Part of a small language model's weights: MLP 192 SwiGLU, 5964 steps.
Each number is 128 + 24 x the weight over its row's rms, rounded and kept within 0 to 255. Layers, rows and columns count from 0. Numbers have three digits each. The size before them is the row's rms in percent of the matrix's.

# gate: layer 3 MLP gate, 192x96, rms 0.116, rows 45-90, columns 0-95
# up: layer 3 MLP up, 192x96, rms 0.11, rows 45-90, columns 0-95
# down: layer 3 MLP down (transposed), 192x96, rms 0.152, rows 45-90, columns 0-95
gate45 100:120151151112129128171116145143087111117159137145100121144144118128156127177120104098142115142128110114128138094154165147158138098074127139144139155147082101164112104128121177115102086125187171127138129097107122140144154130112138082129106117128109124141136145128167134151144118062126089108
up45 107:101124157141156115143112122144118115117137083133149125098139174083101120085140131134154123099182121121113130117091108189185138146136121104140114129161173139115138083110161106109140154145151128122145119138121101131120118144088120141109151139177115086128112124166075126122130108160161127114
down45 099:132135083091116126158163144126113154149146085129121142180158142150104147153157148111127133143106167133154156147141111122077113133169119145091101070153141097107137134142115101148145123095076146120131137113124151142167104114147139119095103111136109147159101107106117132094142099144120128181
gate46 102:102146125134152111147154111112110154107101162115165164095113145119114116135141104133125144113122146146156148123144128155106125101151149112090109146161160129137125128144107131100127123128110115095140116151143190135116111176121129086155155143177157084117143130167058126083094119155105128083
up46 099:083141089129133125124125106123096138162107170067119135152102114135141137208161105142168139129135098105115154120082104158097103120141106160125093161103163155128145144150093126124137092128115169144114139122129151116133134131104108146122139131167139087148140153130124156142083116121122124155
down46 099:105130097158131133124136091094166095141107147158118138116130108119124117115133130099171143158136111113107187150143133191109137118116126116143116115091124113147149151132128119126138113063137142104122168143122121186092136113136119125135141129148140108155150135135099162133048141115135183104
gate47 104:141086123110127109128107130132120145104139107157123124078120161109098138156122148120197136138117150129112143149174113136124124124122116135115077119114095128155120117129122135095198116111179109131097184104141155169130166137128099107157150120145111084144132092088116098117133153147109138122
up47 102:137100112104141107119144142140163120161131116150119078131122100112116080145157117156134088138117167144135192167146095118102138132131106124079139124132122129126126124136082114147151152143119075129113185117141144145133095109156086142125138081126112109099120113086137131125127118178110163155
down47 102:110121109148142151108172149071091123105135147165116145139153149113130143129099141133139140129094095125110152092126097147079103107111170144057123139154141138134136128116139102085136129105150130157143113151127089119125119152126152106128157099113182114178145124152126098152128161145113165100
gate48 098:140104094125149144165146101131104158124131121126121123102116118155130137136119129061146120121152138124117147140120111092130110094139114180155119141120138124112187148152103124164142088130093135142155145120110122103115152148115161085180128144057101151089147106104151115155131166130146149160
up48 103:156141130137125134106100141139165112110123173103110103107136127107134146118140091146113111152074154113130129117100149141117161159167143102103137127162150170136118123121172142139169122146108095130135091109118077182119114120137143157102107142172155143108092148156108157161118156129093096095
down48 102:116112082132088150153150112103094136125154081149134128128103121148128112117143133104113117097127166148117105147140141077110069135116131166116098147155115138138144133111155170159136128132140133167131106135135148133142100138154090124148161128118110145077114090089118172152112145188125161162
gate49 108:101152147115129114177164125138099117109159105145126132082147150110106093163125159115153117103121128089134138096091135139155109130181140157095133116156138158095142129138145128143136074107114113136120155112130118102128153111119174135075170109090149105140122166101087089113135131126133128166
up49 106:124132158168098132147103138168139175131110136127127150093198088072102148164148106119128129178149106155139120122131097129090139120132120115150120142125135135153149130151138111097100078118140118155158113149162087112165119126170166133095136109105112131124104107124117132136126160100099098132
down49 103:166130146134158125136097136127118165122118146125141152119082142110186087110171124123132135122160126135153100145155171132174094130127130115122147115157097102110109135146136123141131111076085080114105078136103143115108115115115082096115147141081154109128121134150135145169116130113139148179
gate50 087:126142110121136116158127156077119150125114097083104121133150147090103158122143128092141085145124088153128115169117104127164130107119100152121123100130099096114124105122136127156128106140175145126114113134156112133128173148162095141107139177123171122142101112062167131107154112116137179143
up50 087:104145124110117141171142141145168109140137091157121092158146127146146093083116114107098144139088129153057164115137111099125116113141130140110153143088125107138146138097144083128144113101159148138091100115154145102182135115117115093127126130145072175171147123125121117135114125107119101136
down50 086:150094109097116116110139171169140134104123109095127112131138125113100129165123087177145128139149117110109151123100148121176124151138116121131089123054169158150128130146193137104117156142105126098092124116104153114138159141134133143142144162175125126136132126098129118089155122098088124112
gate51 101:127137111150134137134144174087115108111145070115128139150099150139110154084131084107137125147120134154100107122170143121140121134106164120089117072126168144112107109154158139103127145154122124093093131145146116185085145133134161133144136113190105135130109130115117146122136110093174102151
up51 101:118138117147151117125153122116113156132136124148151110167162131117181137171099162130134099097103130118133118105103165124080119155085104117124107115105092135113128108089159099096088166131120168117133139129096105135131087140141145154167122132174100127095173177116119137153113131166127105112
down51 108:126098109135133116144123131148102079136178155142111084177162139158165111125146167126097137103098125196124162104106089137126126124125118135111114128162130112128115171135154125125097130116159167105124119126098099123097077127116128122117147139099155136133097128132086172169097127142150146116
gate52 099:093168140106133153108147163115154111129129108116140144104145119169102136101151187142119143120130123103104184134126101147180089117133121154128116170142162082104095084153130177160120138100133107143084140167132134138151125130118129107138103122116112143116129128090118127095166096120145116164
up52 111:132159116129110160131111122149127104141116121071132110137099130166131121085164158142140156166109118132109107104160094126113101113156135105110109142156155111139147121111110132172105157113143175105135065168067148140165140166110148135101143130132079115091145135137116129105129099134109109141
down52 110:129130144141113111148139147190113151129114149126161092123138146093107101152156164144156109129141133134146102140088083127142111129150120121121070188106104145094140124146118149159133126124121083173120120123104138114149137116163142149062138095126144124124096131137171159088113124094156124120
gate53 091:118098134116105122133143119116169078118115151129124097181117121111140118142202148095136132132138143153130148137121127106118142096104142117079120109142171124107150141109072118115131120110157121139121109128175145121131137111163123104107089115154080144109081094190121151142143138162127131103
up53 093:122120172080142117145137140137110147157154136077091115119118094133109111160128108159113152078149104096103157114101103120092141126154129133100097142165119152161137099103107117129125144124178148131118151102148121139117170118138180100131161125156117123143113125164098148169099161099094113122
down53 090:142105144111133146111079109169148127159111165145162169181068054084121116105132142109107160129115120160088155150141115123116105129116111158105150110155106117117109100156136127120128130098115086110153141136115095158105124132087145133164147118123120144122158131167125124152142136151123141127
gate54 103:130089133137136087115127100129148123148132130108152115141136141082126113118134136199150174172148121166133133134135131114127078140144176102136149094112151106090130132105132090153149142127130103201127132121140128109120111122151108149103121071145141173112140142130099142129153121141152181145
up54 099:126162133111134126152118132174089115153118123107082147106133112109133128106149111118106045098141134123098119148153115079133166111142128128116163098131103117134162118141119182116131178135166104141128142117106147119151129131124141162127143161125097110116111067168154142158129162148108108123
down54 096:128145129140144098116162142122120112113115147128108127152106148153140139116102118124113113130074089104153114142143092162151129133141093079088171073192165112134124135131154110120116145120116138120141134142125103158090102195159099128152155112104142142094160118138120144162097117123121111170
gate55 105:160139129041142154143136097143101137141112120106109153110147119143144157145115071137107097114140101134172136105084091153077144139134136115128091132114126139132110146146112167154130113131096148154125106132092115140133093142138174148163094117120137148114116154111180111121139169126144140134
up55 104:141143120146111118155128139113122099108131095117165127119134152128147151102126128173132132126065131098196107108167127145092088126096114160157129148137096119137163154107161127185134117131129097100091181095139109106104147136103109117130149132134135120181118113135087131090114121146109135118
down55 101:130112097137117198143138127116125109148145120105111123166159150126147109143107168100109134127089178123107140103162105149141133130099128129159119117140131119135127104104125089163120097138131123139126160110133083085115134155112106081118107131101111140168128148107150202148093143120149110179
gate56 101:174141113097151129153121110112110084134125113130102148133113107143110146128123103158107105175075102144118101127141186086136129127151078152120133109140132126155153062147146098129125083135136131126139097108128152113111126142075161143145122150134149191091151133160134134110131119132147106122
up56 099:124129102172103121125123145142109151118110112174115080140124129121117099102157109131084144138126136177147141113121112151092127110137155107154155139100127129100119149108090150125118110135143204173112100142140097136135105095182144127164108107119162119117141144130113094180173122115150145117
down56 099:104081121123103143164177078146104132147088140116143131074104172144125147146112142109162138085151125137122117145108142158132183148136120129108112158143072111135136132125139127121099142107126118130142176136132144144131112126131104110109139165134105114107126076158098084131147101127149137183
gate57 099:172141117164129109131136133175125140151144124138104122144121154124183159124160134146120132117175136101161137118164103129140112121143124117134144093089188108114110092102113121143078183134108120133113114107099113114152093124116137170120134106090135154116129104104105153090172130114149092095
up57 104:128099153132118140178128127121129141134116132124146158154114132135141112151108082131163155120098138103137179125126152110103088146148148094166116171138160099129118096109129121190099086093084121166095124120103128098146087148139194116152134120113133113148139136150094119131142106102104114135
down57 105:129136146149165134075133115112197101132110148074124097135144114102082120138123085116141139112132129098108094131160127144101085147144140132095143141143131103150119170096156150106138092160132162133112119129131115115119158159179122116149148142121128138104086126178119163122101109167127126121
gate58 089:086152093124138151075097112138127094137186113132136140093122146082141098074141122131148101125158129125128161156163148132188176113111143106120117132137115120129115147093137111132154147134131131099114118124145120126153133095080149110130107152138092102166109130142119110153112120172142171097
up58 094:095136163154131135098151069112116107103165170107157135143126126123136166158193135130175115131151090078150131143111135132150126109076138075133122104132144136108130178115122128149091109141115135161114128128137140171137098146099124135123117140124125128154099136110100107118116108138178153148
down58 091:144107115084112142108103119132110114115169087105176096106097163135140107095133166114122094150186146170090167138110136100112104140157140103125132095136123162149129146133147185142132168119127119152111141129149152136143173091093116121105124139138098128118125155160153093105112112130148130115
gate59 088:110146117127132085110128110122147142131141139117115111128087148140161148085120170155093143140136102199149146132177122157142120128087136156122108183133117122102119154095076098167144127110094124141136119117157108087109138159124159121106178093127117146151098113157114097117121129130101138128
up59 092:116122105085145127105114152109135132111099134133172134159129132129113160111128146144126098113104190136110165151117154129137154121102152126117127152123120091159106119147108118132080082084123132100052120161114170138102101133152127100157143106074133177140109123145129122129160152117150136143
down59 093:122114088165110096165144144103106153105135121120146127143134127155137115149145137088171177106104094155143129137166114175120097153149142129151109129156128145082141126097084172128148110108111121105120072099144164122161140112144088129101106124125113112069146161128136150125103116142126115146
gate60 102:141134130134089134122154101129149141138122136131092118150095115148141129131103117151160156129140117112126084142077137168126115116143154139135120139145143125127059109122127106127180142131112106132155088153155150090155167143110132131073096122103128145095181150152079128137102105138164083105
up60 099:095176090105140140154117196131114127121123107126090122116127138125094066141147132118129099150133162134119136163116101155140185091130107146133152091109159115090174134108151123113131140150130167130098128131147096111150105155173124111097118142128158111111147113110098144123117163134108166133
down60 100:114117158088094155156139094145119148138150109138133125119087112110164091125088113072152112155106133115115096153135125167150141137153138136134167143143102094120109132145132133118136135128087093143155121117122120110146120187149106121124106174104083148125172109148094151183119126148152094118
gate61 105:132097103118152155132098180111108094114134120156105100121135136129111094123103122129137130111095149155145140079162122123107105107112131091118095163128146114141091139125124123132161115166091156126099096159128152107086099159102140107117131105123120114119103144128148160120184193141134101179
up61 110:156101127153158127139104139100184148045122128100103142121127147122099132113168116122162128112151078102153137184113142163106103125125132110117118107120125102091160148121138139147148161147099133124129143134097120157104150106115087122129116204094119123129122128104129129115139138154133159141
down61 106:121150144136154109139191133154098108169125144118133141141156115084117133156173114130127123134145113096145143107120122095109148156100117093095129111147114067116117138059098117102138132157128142079122115162143090137098115134145164128132111116157142134118144088109187134125140158155152125135
gate62 110:119179098141106084147124103070129165105140119120076170120148153136160168149148145069138116122133128128147164148144138140142129123114121076109107130123123129105109130125142160191117112169148110128164122146137110119107123138108126098125089127159138088117108155098155125097155154140130119116
up62 102:065180129112107145143128125095109128106125126087152091159128147088139114131167146127125158127104109127137137153136139151139099149084132047109126164158138137108157134116134116188133133124099149150141101115157096129138111154085140127140114148131146122119108123109141129140176073136131133136
down62 103:132143176146118113112137155120107123132084169079086136119152138139138134087141166151130090135146111133100105092125075113138119123114167121113129138112149110147101128143158101139172100146116138118097119181133167148092163114159129132128115120160152131142063131160111138165129121099111106131
gate63 110:120143128156115116128133118086134126109132114133141160128118112131091169089140090157167171106111114123120145115134138135137103127167173076080178120150151139109143113118129101122158128115143149137115100148116124133079100140106175131134103100190156115143145148160095117156140175149144105123
up63 106:127107181130162123163138128123084155157128165087136136149104114140142088126095159178131115130144088140140116081092127108091150152114125098125113151166092169175108118090119146170128135168114127141167116141125127086157151114115145139141119103106127125096142147145106124132098129128130104099
down63 109:153146112081129149102124154188139111101121167141124128127146105164110170148145122119116143134146129137128125112055117125170088166102112159077087133172125134117112167171117119108143123122097084157115120171116132145114131127079151111098155114119119117113112160138127110110140131131119129125
gate64 105:117141124140071105145106148148122138113124118133163098156127115107108121135119180156111106131119116120100130127126134156146127139107079123152100093127157184168089135137136109127126131150155104077123125135162165094079109210133138130181120132122139111130131148106077128112124141137133125129
up64 108:134136102142102142124116125144118116101119098088128124114167115099133107082078119121105114132113126103104143107137117126107154125135157126122132135168128145138146140117140138206120157178122173102146127155096160135152102161176099127118071161112110120142169151119113154095132082155124129114
down64 106:093150164130097142116143138115143146105093145108109090124163121096092148112108127201093115103140105121133115091127126155136213109111144133106160128151079136093111106158150129132143157122107112133140116099121123145133134169134145140101086149119116138128128138171115131141157110152162134108
gate65 097:153139145095126099078154170135160117125111141136171123169152075093125122136162145128126114108157123097115121105100093138165136118129102151189149161110122103138075094163125091131150115101097144122122119132114121155159137161176111131126107149099105120101165147121141133108131137115117148139
up65 099:115162070098127119117118108098162144155125102139143137116104125148160181069127144124147170153099104133128131149169127138165098154127106096142127101130098148126145151123150145134132137130150127146135143154118159107071166126139170084109138108119119127130133141161105091163136076131150131102
down65 099:138128098102116126165124170057108111119069100108126125092126143151144130110128157148142142141099112134133108134154111130131091154127174098144114155154114151097135113153103151142129116102125148116139147156106164144109140141075170139127140133118111123164143153110080116075137124138186128129
gate66 107:130136129132128120083154141134117151101129130169157134137125131099118125109165114103157143122119157097132149152159117084153107079095116151182126085123096153147110092140135148114149134120133173122100093163119099139119126159117170106160124111086146129133132122103153096095146136123193163128
up66 102:175067063130140150081128108149123170139157121140132146142129133080140156122093113123143114103113163110144148142096139116138114142146120116180130127123091184069154130114124102125115125140097109146138093105123109099114118127110131134159164127112138116128108152122084140085151123143149106123
down66 103:115096105132140170123135092152099112147187108140141128112155148102146140163103124121118151171134145150118111081110098060095125130104133116085097170126164155093082144139107152130123125135112144093123124132159091159131172141114117135113109123141123140158148124119108153138125126177129104149
gate67 105:100120094094118156139164131131116104141146145127140138130087108172129119143121137129114108126146129123144127123127107122163159138144124127139116113152192172139125067140151140110102117131106148188125098122122159130106122133134162115099087105101114118096124148133106129118181108098214106119
up67 100:140073168117120139140140106114122114165157125134130136194162106121141142180120095118137119113105105101157138147098101113112131146127140129128137131113174160108147133127090156126096090088126122173107088148113112131143116119122149204148099120109141119132111109124137085156171112106128113126
down67 102:134131114129149104092146130134172118118078170087102115119148104157090134136123111162146109110149127145166118137132171068174154115134145130122090156118134156074133104112094127098083138125155136102102105139158134112126138104163160114114131154170147131120131141163120094104143125163144139139
gate68 098:169124124145133107136119125136130156146095102110177113073165142125156132106140136153141097148101146139112140100128104129158122145101129098137138079166103135130084127137080116174145106163091115121114147114118144134107141104120103120121159129101093173105103130155104112153124124162161135191
up68 104:097131159126085131144152120135172097176145137108130137155133150108140160201108109106133116115147119114130082074140153125151127122160130158099135123112148126135133116148128123086097109090101122115110159111119151150163187113085155133112142134133134114118123137152201115116131107109127131143
down68 107:137109143121101157075124140142111113131170123131107162132120120113118139148074122107084108139124131142123111146100087135140189121160144150115160136132090147118152133163160111151108142147145179184122109128092124084100091128127093157136192134141121138115116116114132133149122125156115089129
gate69 100:117117142109169131129138111130130072115118159147126130132134127143080099166106132102130142094145132125146169099114124132167106122139124092078133111134188158102138118123134074116146166103107156142107126126164147127150112133067115149101113129092105095150120116123129142124143139125160134197
up69 101:135136184115153163113135078099069143173131108119151139133132134101162137131140117142100105105130141097136145106170113121124138115120130098141118141097137119118188124099116141108114170150117116169125119113152159070138170101132135095140163109192099130130116099151136150134112135108140136137
down69 099:152109103112158112167093159106112195116089149176140121088097090131135143131137175111124126111133122162102116175121117101141163142122118121126102132151130146150154123140133101163147089108107113144146159169116094136155152129121149122096134089104116130104141135147149145116106170099100149098
gate70 098:176120156120131096105145160124132167068133114147091152129129098173138159118109107107100127165116134123154163128093115104113105135114117130128141141103079136116151161179137080115162112134134123111144138135129096142113131157163176116113132140125148124117159162122110134175087116141084120099
up70 097:127093163107117140106128120129143112149122147114115141128163134148105088070115095161143115085135151139114116150130094128095133137156114127116148150103108116150111145116165074099138111115127150107114108109167143148136091094179166137097122134149122105152088161110192124108134126115150151171
down70 095:115146157119145150132129110132095134157099093087105110131094168151085111144108122124113116145132109137141175124086118149159170117197121147119152135144149109153102126125158124137123156157139163129079112157099104131120097106118132145109092140095124108159106095109155148127152147099137123185
gate71 100:135096140126114117098145172123147159121126142078093092174130133095074119077149086150077130144155142105119145159086107146146148113116140164094131133123158097143156102117112130158130131149130186099152114125158125119140090156164122108157135148121115143104136110108141110138163133124136121120
up71 101:145159157126191100154104114141122149117101136122126132169101121107097131138103165138172146125105115098121095118121123128142113107112119142117103079139085132120151083127143156102131153166143103116136122119088149125130129134127108148127175106151197156102145120146137080150131149125128070107
down71 100:122122135097136115161122149118116118141157135120111143161124163134117109102121131124139146112112138123115169099142151136142161123046156156145099128097111134112154080114152141150068158145141141141132128111111154124160150107069122156159134106144084149115095084156123116148152110149160086131
gate72 104:123120127109131110122153106105111127124163113036152109125141127132135147169112135180147147127116103167176108161105113144091155145092095131120136115112127114124134166121129142155118103170140135157113135149116169124121122114126152161109155119145172162138129168109094104115152107131084122097
up72 105:082073122112107154129132102127149120139159157121125141110121106114157152123105139118146131100141138116138126155130135073153131105115088117122180138150169127102105102110141118148150111125115164154138101173142143120073128101167139102140188146143128146147136150124131083168124138168080119137
down72 101:101099129105140123141134099115173104114160097120157125125120109156136122154113138138141117104136108067162129124090153098137112121123096143143125151109090130087112120142183125105136137156144149156120131134127160143095161099124157190134190107131148154144113158113105115123137131072122090151
gate73 095:105107097114101107114138130170142149134161145126090120162105164135160076136132151128132123146101152150139142134127141115138138118088048104078158104169147107088093163134139096187144143124147148140086128127121123099148150128105120161151108152129157124151131120135108122097136114135127106127
up73 095:158093151139151110124140157167133150120139141086105151133151161130160142156116102076131154121165114138098106134182106129147125149116159128117134099116138096104112170137180095166156133088149097109102086116141125084147169104132108134138152118105162136111129114123142120139130159117095146161
down73 095:150102159096161147103142145120099125106136120137090156131140087141100176106131137099119089136097106125137124129133109109089095122169176121133101155117166160148117092095098144120136150131090119129131172165134157138166112115157126072140129154124145122126132156073163098124149129154136115138
gate74 095:123151103110121127137156178109118126072102117134120128117172157129101132146124124072154115188133171143105126129151121109113134109065165138137127109158116103110117097171170097167123152182157134126124123103105113123124115109157113138145098135124128130127131107110107101173158138140108143108
up74 104:100109102157123136112101136125140132151147160108115153135145122121175125117128076140149145172141132117113163103105121133143153109121129085088153129151137170133121155081115125134104179100104110121167126124111118123192109113096146111119159156121134164141106109180166091159109121122156101110
down74 102:094091075121147120145118122159092153138132139160151149125086112149162141144135097069139155125094156108156097118119106126101116092128178146154139138141125166125133126137063165116101127104145128121126146125104138135140161151144121113126128139138126113118119124143178150053158139145147114138
gate75 104:079172107142128141084134103092125122104075141142147120108077153133115130171148155116162121132122111125127165122108118142156129161151105100137083129129177104126111111115131096095173134133121129114104178122159117132133130152121146139125168154180137118123078117114128119142132098130170093124
up75 097:134154104110099155131145076119138106153098137138127110132124159100130191144118097075130145135157119110138098153120119122105164160136114138149104121103115114146138141125127110088125139118132161150144131125119040142119135099073106142094162141107125149171081143125120142136149132093134148147
down75 099:122153127093121170124127137134163155132155171151183097096120126182105109103107121129104092142149169156149142106131141080145153137104084142103172115134114148105131150138123155156155127084132089134117104120148112109086126148129126103103161133093113090126150159144155130149120111130127139096
gate76 087:153156134139142102147125094146148122126153115100126142167159152165153112110079099113114080128127127139170117134108130087101122098144125087081130121132159128068161137129142112147142117123088129097123129137180127105137148092122151132094140126164140149136131107136127128179106133153095150180
up76 093:093105145146139137140128165146158118127148146128079094129124146091094075107083120143104138139160139185098195154136137105141153135132139124131153134173093176125141105137142140144148156119108121145145171133104133101094153111131124133121082119126124128110136123140132149180158118154124127160
down76 093:133096126103123137122136144152132152118146126094127140142192101118115124144134070131090100128097122114161133134116097173158105113129145116179083129130140131126152098175161162133155076095110126170178101130126121132145152107124158147133093125143126137135121110092106133164113101098130145103
gate77 098:167073137104128093127144149158128175123127138176104159120135124164155128118092111100112149123116119093137131138126092097119109113094159136119153141135092113147148106145094107151146118104118114124147188164124147157151125144104126105147108134110145186113153105100124099112085167148094137110
up77 092:130113108142139128141143104136127137107113078114122119143177134111111140131139120123105103147105117123125141137083127147172120143150139153171113117137106121122079169151160170134099113163166097154142127094095060162156127157143146103165113125112149117118164143099099149123111147103084122086
down77 093:120138156155114115110142123065115123076145133137148103125147136126122116135107110137172139117147113111104119146114130173149103122080146144165121094131122163122092122124122116116115128151163129145152132093148091142182117209138107123159155113135127112171135145149131152075119169115112129105
gate78 098:123128109139103174120150145145109134125100137164096135149100122124102154139131122118122105142163138138126114126131146123130125092120142111117127137125150081125179087174145146094156110155123124122160124094113132127131194116098104095164157115159155147126105158152181167118157107075164093121
up78 097:129117146080152127165121152118111103125115096101117124134151148095118096089164136117126125151149139101151129173104124126144162129132151154154133135162088146137157130138084149091112113129140128150120110157093047151162113118142105132128137152148123118062120155114132112119128127187111144154
down78 099:119146111133119122111143079139095091129108086150074139118149130119106146144146074161108106122119116147187131127099115098113125127134156133134157104109123103120146122148149116132136154154137125129121140087140150172127151146104207156143168098140107148151109126144121174119102085126162128114
gate79 101:122107161182134081099132145113168119119091118100097085147155128093081094136161118125135142129163135093162134128089159158117162108099100135079125129126158107159163129134138135136133131158119161126101099103162154094112148137095105141142128156147116119159177138141143130125144122141127147113
up79 105:128125113105094148105085164089111096109153130138135102142089137170119087153153128139164146150109123128112128119146137121111093154143125116136126149138122133148146125168126101136150106130121134094096103140173101138144176126091094149179113115151121126091098098119144120138117156053162121158
down79 105:115118095104089155177150101146103102130154115105163130128118127110135132132135100101142145126135116098115096139095092147114090128131134090144169118096181145121103163141159097082116082166165105081142155148144137133113112151117113139129180141154124121116170129137152100151151122114155119140
gate80 106:119183138126170111138162114141121143129156156138146104101106133123136117159104144132132090124140044129110149141126122136124135151125092146118100128109188100111125105110137106096140145164146132143101093162117140128123120114135151147095121135117146143074088132105058147111113163129144112156
up80 103:113131114094141099103112125178086111132145107130132182138113137159132098145125154139159114112148106107109095138137124150119112152196093133116095142145111103152117138140122107110085137118141167137102121186121186136147131129111140115153149123153080126147092113099144109098157094092134114129
down80 100:108094122148130122141104124110105149129162111094121157113154161159151147114108103170107154129148176134150136180124152103102098095153114102102135141114111137123158161136117115134061121134181126164113150130124101141147122125122097115182115097165104129131133140102157106113140135146079092128
gate81 092:142135127142111150108110138120123119167133110158128141079114107124101107116129177127096175125159104124154082118153126147112095148126147100115087131131109113167122076118120163121116108168136130118130135168109112177087096111153116151156089095115170138104114170085124133100141141161121145135
up81 098:109089134123115141162124127126129114133145112173125074144134165108126089122139163118100102100136113145148149136159165100146123107136124063103159098142148184151123123124138122141128172116105098154097168101115138116129110125122114140140140135070128075153121110160120086098158126141143152148
down81 096:133147106124129144165143103137134132130154093148114134132133092124090101154123183140171116105120123098128125121120111080180101149111118165096149130075111127125180097127115153112147088108149155166132155117121121110062095141141085146114143133135179119112136117141121148137160099114136136124
gate82 106:124121111104099124144144151135070139096143112121140162139094127131100162095119097164069084143130161138143121070149127116195132135143102100128087176118164121119123161132138137147161121148123143112135130107109123148113119122136139104126117086138136118091141116134126135138193138137170137116
up82 103:142122150096137118121139167130122129094130157103117125125164102093081093156144130109127094165123145109138100149126114098163141156066114151203117125101119137100114121162156136131182121138139124111165147174119108125118123134156099149144094125153140122136144130060117146125100139143125128120
down82 106:135138119148127135114138133144110138140176175163091130131122107147082136064079101138086133137148092136112110121123147110125139121102122101115176125095130105109125122126146142150149130128155134106137103118074127184130160160132114124165140125082158144131085094166139094149150154141119155146
gate83 103:129118108083100154129155160124071108148093163142140152106086138097131136153126092121139103149127148113149108122146191117136134100172141156120095134169128126136124097122136121099142110169193139131157124108120156077131144145166132118123144110130149116086133175094122128105118129137139110116
up83 102:123145155118169124106134087127104130117191125092133126112130140134121133116117154182106121144124111119117125115098120149138148144144133090110091113156135156150126109134092135137073131152083143137100116181100126143064119102141131203118162140134144143110104129124136126108139131136117068140
down83 100:123118130154097114125126142168146125116148153110168137154073129086132123110142101160146138111152120102162162148159140100109161136148088134156119146121142148087119098165142099132133136131098156168057093081131159133131131075139123120142106104113160120137134180114130107129119117131121102108
gate84 100:107102114116132153116133109155114126137115149125117136087069164157130135157086134114124142112125102105147161082150155122164126128166161172138097142150129112106149114105121124104102171173122102154121137097130123105100184114169184115083124103128144137121134129166122138108121115094135095124
up84 102:138131122111088148148116135143105097128083084118151152147134110120103143121180122111112115141112140154121112128132102095127118111098188153130086087099160102146143125120177158114131139117157111124157126131120124175181142130142143136169132108113108099163115157134140176128181112115099110107
down84 103:161159137119153110079113112080151152168086124131136146150124068127140124167189101168090127156130125118139105118116113155133102141169096112096121089145140156137130102134097133148143121135189145095147115158152138116142129146089116125127141093107131112097108099116114128140154110139123128146
gate85 096:138132123127108108113108135137138102120129155169107138133157178101154112122158123140137128109163114207145122139152148085131153135086150104095157090146136081131114149092126135154158130143180130089122121124145165121139143116149149090092163133101135104112122126153105084125114158151139128095
up85 104:131134126124120141137076130135137071135131116167130110132134126107161085098093187105153102151128158133123140132140134128128142112155063112129140149129125161180170136123130110126163132076130164142187087111131100118079146116098111135096130134125089129110140152130132137155130135109127144155
down85 102:131123108157138104119135142107143105146096106146099145134138139108133149136046149046134171118133123066139091103151151158129119144131134104117107138116101154138170113104166096078149133130135138120101154151134111157139122148093113139148120143122113124143143143109145148169100153132147101127
gate86 106:116125132129120131154151125180146088150098167159117118116147130110156127130120133144094114125067140129142124123130113126146150108104123166143130125173095170121127138155143117138145143111144160167131152051086134105125124167145141072149128127127131086108090086113169122105123150139157108137
up86 101:130104139189151134082120131132172117116138106133146115110130142098110164128107103104126141093188130127109137126109147104207131112110142107151168120106132101129121094139126140145126085107151140086184142159118115149158069108157159139162151131118115131129119109108135108145136136125134142113
down86 102:104126137132156092082179100095121161113136146137127117124141125135112132156118134176083120085133145109118148129149143053129092140135119123124155138143118118142139117126137127126087117136163115056134118149089097125158098158153143138114121121142127158180138128137130071128116142156146135161
gate87 100:115168116149123113145160165113133117122116118107089123131119139121106120194116121147106162105154110117142168127129123172125111102126157142099119132077127098085143090139105119070137109108103096131126150116126141132172141134145106153114138139102093144186161139106145123111133168177150156131
up87 104:078117108153120148145152129120158105120109114139111114142097159123128081096139127143142135148116127090101122100126162129120144138110143117091141166102125146149121088176145154087145116102115184175126131153162119161163142105088121134130146124112157113126114147119131105116157186104169141174
down87 105:107102129155134136153130098091112112103139158141141150103110153153130126141084148123163126121150104122134138082143145090164130129123133116147181098089175144123124135091096198144126157164158122175127117151140103109079134117130127102128106128155100127158112128090126101110166105149112147130
gate88 101:161135153160121099132099078123128163094105138090097115150165105169128150132134090128169118142112103106090107104135148131144165128114141101166142124118106157129158136100075099137165131113105127112125102163174107126108164149110155143094161134167126133141132146144151124104125129118159133171
up88 094:156125110154104122113108081130137136127127133135160117152159138113144110099119085152134097157136126098128153145146120153127122131096130100134160102147103118090140128076159125108148157180143084136122107123122120112136169115122127179063151123118141173146132148092143141172114076141139127170
down88 096:164141140112145191154104106134151120135100152084109100100164111099123103140124114115131091135119124099083128109178127106121131140089143153111158113103137129153126120104125129144117100159122113089142114149140139140127101121163163159139116130078118141150113181151135140142156086079169157127
gate89 100:150114153121134150103124129126154158148154158116136127099072090151132133126152134095093100124055130139167132106147142155110141141153141110106167134103139123107139134153142152106144136147099122130119104112150120149067099141092105095144122089076157132138160132117112110136153147181143157114
up89 100:106164098145152148127136110144109084116094103142116131137125136140159156144114144107139151055101142114095143117199164141130119134151151125124190091138094183133130133122145140104102153101123115154157113153120113124141088131105160105131135087103121109145139149100145134107149141144142135095
down89 101:128109130155127172152087120185089112148132126132128128123139123105160146110151100123134133113171152120114115206143141109130126131130129167122119114117130133124097109147099143137147137110120085122144183129171114096173124143099183144091121127151118105127097105091111132119139133085131122080
gate90 104:169111134111118138136133135086130090164137122157124088124113171125095134152139117125139116126100099120146168149122104186130159140143120148100139120100153124164126125116106157102101147152098109166160117112080102084143144134180134112107141112161154165095136107104106084103125112140144132167
up90 103:131167129076106126107169129122114092141166144095154118127125128128081157069148150129131158157092103135167113142098168117094129147139112139111115132115151153128110158147108110102140160146133083132135125119165109106064144157134139121098139124128145111174097117116121149116149084103129148141
down90 101:190121134159084103099120143179109148090110132160141146135099121145146082103147112119124128092132113161082104113104162122139195176118157159086157101154147142123117154108122114148192108108100111126119124129108115138141127139149124115115146140092141119128120112125120132153153118110144138110